From a checkpoint of a small transformer trained on Wikipedia: no position embeddings, 138M tokens.
Each number is 500 + 40 x the weight over its row's rms, rounded and kept within 0 to 999. Layers, rows and columns count from 0. Numbers have three digits each. The size before them is the row's rms in percent of the matrix's.

# o: layer 2 attention output (transposed), 64x64, rms 0.189, rows 20-34, columns 0-63
# v: layer 2 attention value, 64x64, rms 0.217, rows 21-34, columns 0-63
# q: layer 2 attention query, 64x64, rms 0.115, rows 32-63, columns 0-63
# k: layer 2 attention key, 64x64, rms 0.112, rows 32-63, columns 0-63
o20 126:452502516501536458495512529521454551526590504527478485479547431514487502474488424509514478475502541417506512529533514474522410431541466483571551564470484466440512553464531479507457431555451465
v21 143:496473498444517504448493473469529496500493491609492501556498442479495434461541502504460534508548583513453458472498478612549468527480475447518516520466452423551541534509559533563503494531485449
o21 144:489522503485446490526522480489497495525518523396446498475447524541590571498487467419547495503477514493497502488534542498443524475436503556445517551555485585455534423473469495506538549433540485
v22 167:456591475494537473495551460430472449459515478561458464540482531598500483484512558503457485479519514511498550517468416467583523505397526524502492446530531471536450487566481515523510516475482500
o22 154:526508514502491497526473504520521580494467536499553501539487473420523529470559422420494506519524533454520465454532561524453431420587481510582515560480466506440547474473466536464489536510484473
v23 146:483446558589410584534494472532495521488467503494401548556537510460472465452494470522503547505503462492524547484460505501499540450491473466491575498499568567443449470489525441500451506496540489
o23 131:487483499424531450483509542478524464549547503513549486432526476514460580445465552463573480500495535441473447533566519473512517571527576530468423477455525413527488521502494502511541546473459504
v24 153:468544505515501523471538455452464487570487505519543467539464542492489548538556488599508491497455430483568484534578477470474565497492492487482524480543535491477502436559440383480500536499451514
o24 149:533491517479495549520402531499527510440495530496437504490541448558463425498453483511540481500533571475492534503466518520517441537483475546556425461427514538489566540495502566458434425508526499
v25 154:532505445434486464440494498514533511511511524484589471496483528472521485461525480427495455521491505474472416551578511549547505545544504579530507514497361499539523556520475501477457449503493527
o25 150:510519554562525524512468530500499498501535503522411494529506493611539470562470439507436487472458445535535558481442465474446525471442410411502480524549514509487557483473531516478536488491530476
v26 097:509484474551471537471485439465433480472495580516507487555442467532511476442537529529459479545493524490492483550478486560560593492538489524496463397486483510500486505493527449564488434397502525
o26 099:488586544490482499548511578491495523528521478503496536453560521509446540515496451468578498465475493424533430454424549433464479481477470476527461561516486524484565479468493591494518499533552459
v27 124:547527423463548398465484498563563582483500532449490533473479471421445486470521465483535521549471437528479528477518554528474522467546475512504422475492503517490534440434504557494530458504489533
o27 121:461469534520479518472542538506455522492528407524463466506535582515467434571460531469455490428453484508492545546530473456558499555467511451484580505499513481521519577484544413534488474504551485
v28 137:499522520489459392469549474565480496521524468552427512508501444529569460489471446445538507556556527476418483504478562519545437541514483499517486494495514513449462468506503538492458437586507549
o28 116:488498502513498575521474477517550511581431503453492515543482572465491553477498496478485479420443473526544509559527454479459521511445547466434488499520441461557505524507467498461636504465507480
v29 155:471422565542466508526474554512483546500483483457525466484465519647601484475498552461485510467474465542501467545487521503526384544485504552527523493499485478486435502487536505477469511484518489
o29 177:577508474511533527491468434476472410522521557590497505526497509407509535483539434525510518566566482503556472447532447430469517466532509449527478497519497507520479452513434518505574461535499489
v30 124:490504426505430546518543581517484573465451577453506527483470505581485461482547523503454526513507506552496451549524463533532417533501487528473495479485526487590465460558529504500478450457565499
o30 122:532481545507526466455465447508475407610589445574503484524526513480516544515458469484536523495564479470537535463475464419449557477517455499550497505483487512486571469498498503493478545491501427
v31 121:475374580595452529494478511544494509500463433410520507466509525426544551512495514509507473448502493513539512484472502466424488486524522507488519511544517601447505505457532484506467545492480521
o31 114:522487462441561512503546503452481438486507547538496520468510497476482453466493521557559460598523470500479496505488486495580520480483534515451484483495576374549446537499509477512531490545417555
q32 148:584501522453516503483466502487513478490447412487442461576515536475531419491537495461466498566504481601478517472507496482509423464522441524445523480546529557569552472500484471459501534501438498
k32 145:550465501574514472481463521493428523492485466478501495602508541458554472559476572496474469518427581506458500489551528474555508518523517493471489509451478449513483533453489463518472471540607433
q33 123:412517462470409493509462500512483492472494482448560539517445469472550478491484461548482506516491552515502487509358522565500544487535531525490503551470456521475516442599508548505521501490562491
k33 125:523506440435448534499513557484481535502531531393480472449469468517474491460489502503484496554498534526550473440490513553522511546513602526520487432558529500436521446456505489516521574489437571
q34 116:538495521598571526492412475483535452465539533524510532552499504505544462571515533503589529511484503474512523496512468525444535504454516547504484501539511425451573538485465545515516449438560444
k34 121:464517526466462489502500438480452437421449520469500465529521478472463532537524530522588545513414528547454511542465545564520438440464514529423530521518460483514471528483506537494530516509591553
q35 158:494528544501605501488505521585535458503493466488534524522457467501383507486563530560454481475549488499558500489436490510520477509490450496526488447544478514527482488519507623531493536569528528
k35 143:548432550528568552476523551484549471487465502463563544540463435446453477526516516491486509543565476510522529509435508471524452500469442521452532483539484446490462516467487610554511486549561471
q36 154:457542434563480473494535489518522573469503491456528483481485565524548505490464492501494504452455488521469422516427501553471612462504494483408579526427511475545516494536512533461497542481529451
k36 134:492470430473433494488486485477503489512512485539477403484511518471530485436478505515465465474524424521502454434440539529371547490541496494434479484452512535545524506584503440526511533518466456
q37 131:495489539555516454506500457545527506435449451496520513481494542478476417483543508549459432538425534512526536521528564517477487501470507466413524548526462445502465511491485590438498497461535595
k37 134:480424462497476524518491509478493511484436531551521484496480532399481511450494521500527487607503478574487559552509513473530513540505485462464456492526456481535447606559453484559507541531490572
q38 131:498540535497529451494471523503548553456436496552492566502492549514506498485514491544484426486370555504586478497472555491497516451508475546502487534472530495426520492470528602512539473514453451
k38 122:551489535465509471553543496444528501504448476477525483492575467454432430536492501517511426478458513540486491487461534473580513493501549519509460482483531468494519586627476502511452560556491543
q39 135:428539513517520435476464456508443404498566511417519567490514469518438466486520529543580521528484487447535469521482487526534479499490531484479508482542526538561514529496578584513465477494578485
k39 159:512443565503574510468516512463438465481549547508500488492492434495471423518468545484568502562578430570461451475477540509506532467464491505463587503527541517541433472495545490485523525500432509
q40 125:465527543468517536472489527521462520509479559463442508500540460466481501497532522516500512516450505531502469507505592455566458504540507471499443596540475555473429519430506465571427403470513541
k40 122:513532578494549494450524545530540424579577581485481512518495426528467481549517530518463524485526473499469489513531477396532521534483476482491492535533478563547442552477492510521425457457532514
q41 115:513437456462563491501495560490456494472585451603507535570513495471469511500551550484517491510531452465461499474606452485499447527509504443533552481484496524496491462518440468454520464421522530
k41 126:547485454532483427512473457506484463482518483489472504465522558486438559508522491473497598562528569508538556536546430449491454548522455452518503504467484481522445423512576517443470507442541516
q42 155:505503535524543494485505522559468461511473485446501552591485505521481482425545527556529446543447468510541508460488604550521456505548507527441521504494500374525458525473515457479495468518435526
k42 123:484490516529507488409496527450506494492497519488508538482513532468477497476515564521595444544538502436498468562578534453598498537491522490512535465471575437532497574438552450531456515529496522
q43 116:453492454429496472463550491510501430459490452480454542540532543446491502513494513495484532522530540529548528447465486557498416513489470538537456563536457519499508424424499516440424518428465444
k43 114:488464507454517472411543505514450486489547511519519523546495548458491484576436507492567522534539529570490523476523546478509450524480523542449505602458415440463449506554505495502447518463453456
q44 158:438540461510476523509517464520572561565490485481542483567535441431508527480518515516481473462466500425555491538439425520502478469517498492496436475493494465487456587446473536469445588475531467
k44 145:437559473549472571454532578572551537452504454545481475546500434435465429507465535529522467514568498470518476509457490477453473561537515541507519466519462494488537559525475574474524526498475458
q45 134:524509567490523546549508535451542538477542536606496486478499518570474564449586565468559517461489530515497495434558532470480511527522460532566503539453516499468493445482508454475484451508565464
k45 123:515503558428568411516492526512507513548502542530564483483550509556457602514544514506531561437485526427489495504444486498485518493500456504532526504434481549447467504542497531505444528548581474
q46 129:532531486563546532468472485515500511509475568493401475502481515445520519449543485534464480493512530574512524418514438513443481490449494482570522473550528507474480483452480482428539446422424553
k46 115:474499515590493479489478522477484477459498520506495570542513493455469557469490410524516405475469568521491538503488407530528469407424501497476498553473469449516531528460508544501462497432552513
q47 134:542495488494503525426411492478537409460543471507525520502492499462471493515541504479642537534488472504501487489537509518461423446495492463472462404492498525547538524440499519542494580508501510
k47 125:518512496522483533530542522481443440478504454473458543518507504440545524588505573484607547521422534501442447488565411536519474527490456556477472506506513552510466495490582510509522486533517482
q48 130:515544485569498506543464499553494520449503477493511462510548484510585452521474491507436475526505520532551523618471516505496570548535510452553492577514465576519495392505502502514476486437516537
k48 136:492481467485483461551492501508471512476536484541471530575492542540479525504495449499341500527512475552492518468448535532485496564567530559523499471551430558566481473505458503562461537470476517
q49 128:489455492518555477444473542566473489589474415524538523508462450483468629478488541495470554489471480472417472459480557518522495518477500559487495473510478506487441448488438441503514473483499547
k49 151:532497526512567509478510567515516439621529469540525530459480418470474516460502459505498495461505544513510509521527481442518532525501472514429465471503501419506508557428501438407456515499516435
q50 136:511495497553494491440514539477417412471516495452578507496497491460521481495512454515502530458503495571567505488497542553479563494515441504470421572467449490509492421477595445501519501459472461
k50 156:479529528522546456474586544473443478506528518470514543481467531516548505472482492563479492514478412590464512457483528499516520532453406539432511632477509492489535526503497464543489498537473465
q51 147:497495531497405426536585454475486557517549510485462491436494517533474549421465522443499514493467513485530452510530515569530566541483532422503511536432567534494443462501509522464504471465540527
k51 148:468436507445493479519553540497521513546525501577458482437486528526485584406483475498523491445527488503463499502459467500457588537537531500524502557469568532515450428534446455460488493460428501
q52 124:562466543525528475536537435500515507485455437488436491566480536511500497511524522550499462553510593458510470466460597505437473501503529525488543514515431487446544482532420496486432489446478442
k52 119:455456548479473532461524408427554531498489515526533492518486489557474472496488545505538449568497546508480550504532571547497444488574537529448489499430459448476565482467460492496422532490541547
q53 143:498527531452473474546538477591524522500505519468427502490592515558529519489543460549429481491535503513633490429527475482529506515490542458528508533546519488471464547456513467461452484446455521
k53 142:407471516468485493479469535528529542478518489540505604583538543539497478537489445515519415537614502465574496532461508437528518476480539468529487489490532465526535538545525556514481469474479498
q54 136:526466533563522560469478606503503568509468508576501513601522589446521520467487556486476531486486440503511479515517505477490503450556531478502437496476528422515471567464471525489532461539467477
k54 153:533529488546512436536554431542515515517433448531468481512566477471488540448568592522487505513527476465477469496563491428511467483541490423471528534499496424512477610515469520538509481481498532
q55 100:562484531478549488460501518501619469499468546539515510440476550521440468465513473541539510429497514432497497402491462489579510474447494492542460511515492534536553499520490491548427493489418506
k55 116:492490502523564541412465540513584484495438516480581621514510487520513441500491558501496587480439498490516495457478489513522491409479502516436503446470500484498542491516499493514500458421470505
q56 133:442481437560458518526459522454423493538526517540450537502554528495554525449453458530506491489569528501473546500600514506501532459438572471462452486527501501508576474551478543430525458483481506
k56 151:476471490552493424545474479522506535483492487535462514492501502513555599484504413531498475526569510525400517491558553523461494492427488464442476425507459543506540526568472454487523503439495553
q57 124:534478527520496473510488524468491466503424487495557449514516465506483492441531461520433387540533498535526523539484536458502421372531501413511493508491489513513483485565470446513555533551506533
k57 134:485494476601535510532459536453512551454460485484499485555522474517539513461541497434427539572425507477578528470540499484540484472504452459584451477502530491463513547419486434538490515514513525
q58 140:427505483531487543513478567510438470502504412488555519566515486522503451511492512512461492533513473530471562457409512575550471510558493597449516543512570502502533515413494468473482464514509470
k58 146:563496453460465450465534525521426464536493498474516415536534460503545518531507498486492461535587528524497510518489521459558527402557516464442539510513503466468492538471547443478424535534424466
q59 154:569416502445513443520498513439471500472466501584510452466500497446559458501514541490574528504549568531502476524532520404534469486559554542507538487436567520523440485511493463524488493473459509
k59 136:533547501500500458473487411519481510549489511561536473504521509478531499482514515563520584453459577476533468464501516476566485497556495488567461583390491508495467425541481459522516440472514543
q60 111:492462543484510475428441458529464432479541403553555586568528556484477510475520544467544549509475448460523449479543495488572546484535513467552489456466481545529505506478458515505523447470513460
k60 113:462454565496574439564551484468464452486509433490430553479559519520477505523524588507532512521507515521481448453481535476556507549524494474443520430476503534529401456463539465443515491496509495
q61 157:479610439523495511556534517465488513526541510492491477455539463456612511502460488475455506544488474481430384572457507446504558499519525508516523544514484499515482531489520534440448504492562505
k61 134:535606525490509541507449530503497528497535475539499410504545509526483466511550457538402454540535487478474387525467523505421526472549483467557479448536470538537478454489529510488515518468498546
q62 119:482546500458460514458481499516479580515474488540496497395515473530539432543469483563457536461440550512552531544477449455532518494432493430532468546478466500519484562498526397483444514485517486
k62 105:557520475504474544472460551595504545538464515515486559462502514506508454556459515570435534474515462461522465523407467509532494474465523481534432501497434578512528544577511494490504531547457442
q63 098:484523493488498560482521504417511521476521496535549516486495490508541469383512451496536539456503531502534587514512445514564537495522527532591548477480616464493500522466508443478466483550438488
k63 111:546556495489445480531522515526460519490452551485523538499540544474561430441553538506506486464541541425515475482538464537561463469521563508475572552504543531395488486536481485468497428456454478
v32 043:543494517486519510524496502513536522458520516550427451515441546536461524455418529497456458506534462596488449512491473439496567526495517507511471499467474460475504503557608504550392524506500545
o32 045:485441495443405466559559465511487520615540495458549513531497509489538548498510445533447443508550491510506408537499431500515524470435515529534480508449462499556497518522519503474507509535491427
v33 045:544456486434577421488491565500557520461466528532443495421506509475548584518533524534413449501491498514546494511513476438492533525518480524536479506519475494482539488467452505512444527388477478
o33 048:509511485568510478509413501569521408540546446391576489489568440513475551478470491485532516543512487494519493551484520484495520517508516470508471477512459462546543547484528601485464549519458491
v34 053:530522541507552495538590426558519486506597511504514453466466473472446485476523499475444531512489525457572516433549471508496486518440477517461514445566528483472515524428436577466477543530515499
o34 044:486462499520478506440409502478514491410519460536469516564504506497501421560477521453455541517510485571585544500498473450521577531515529375516525489522507454500501485455522520533492522534506545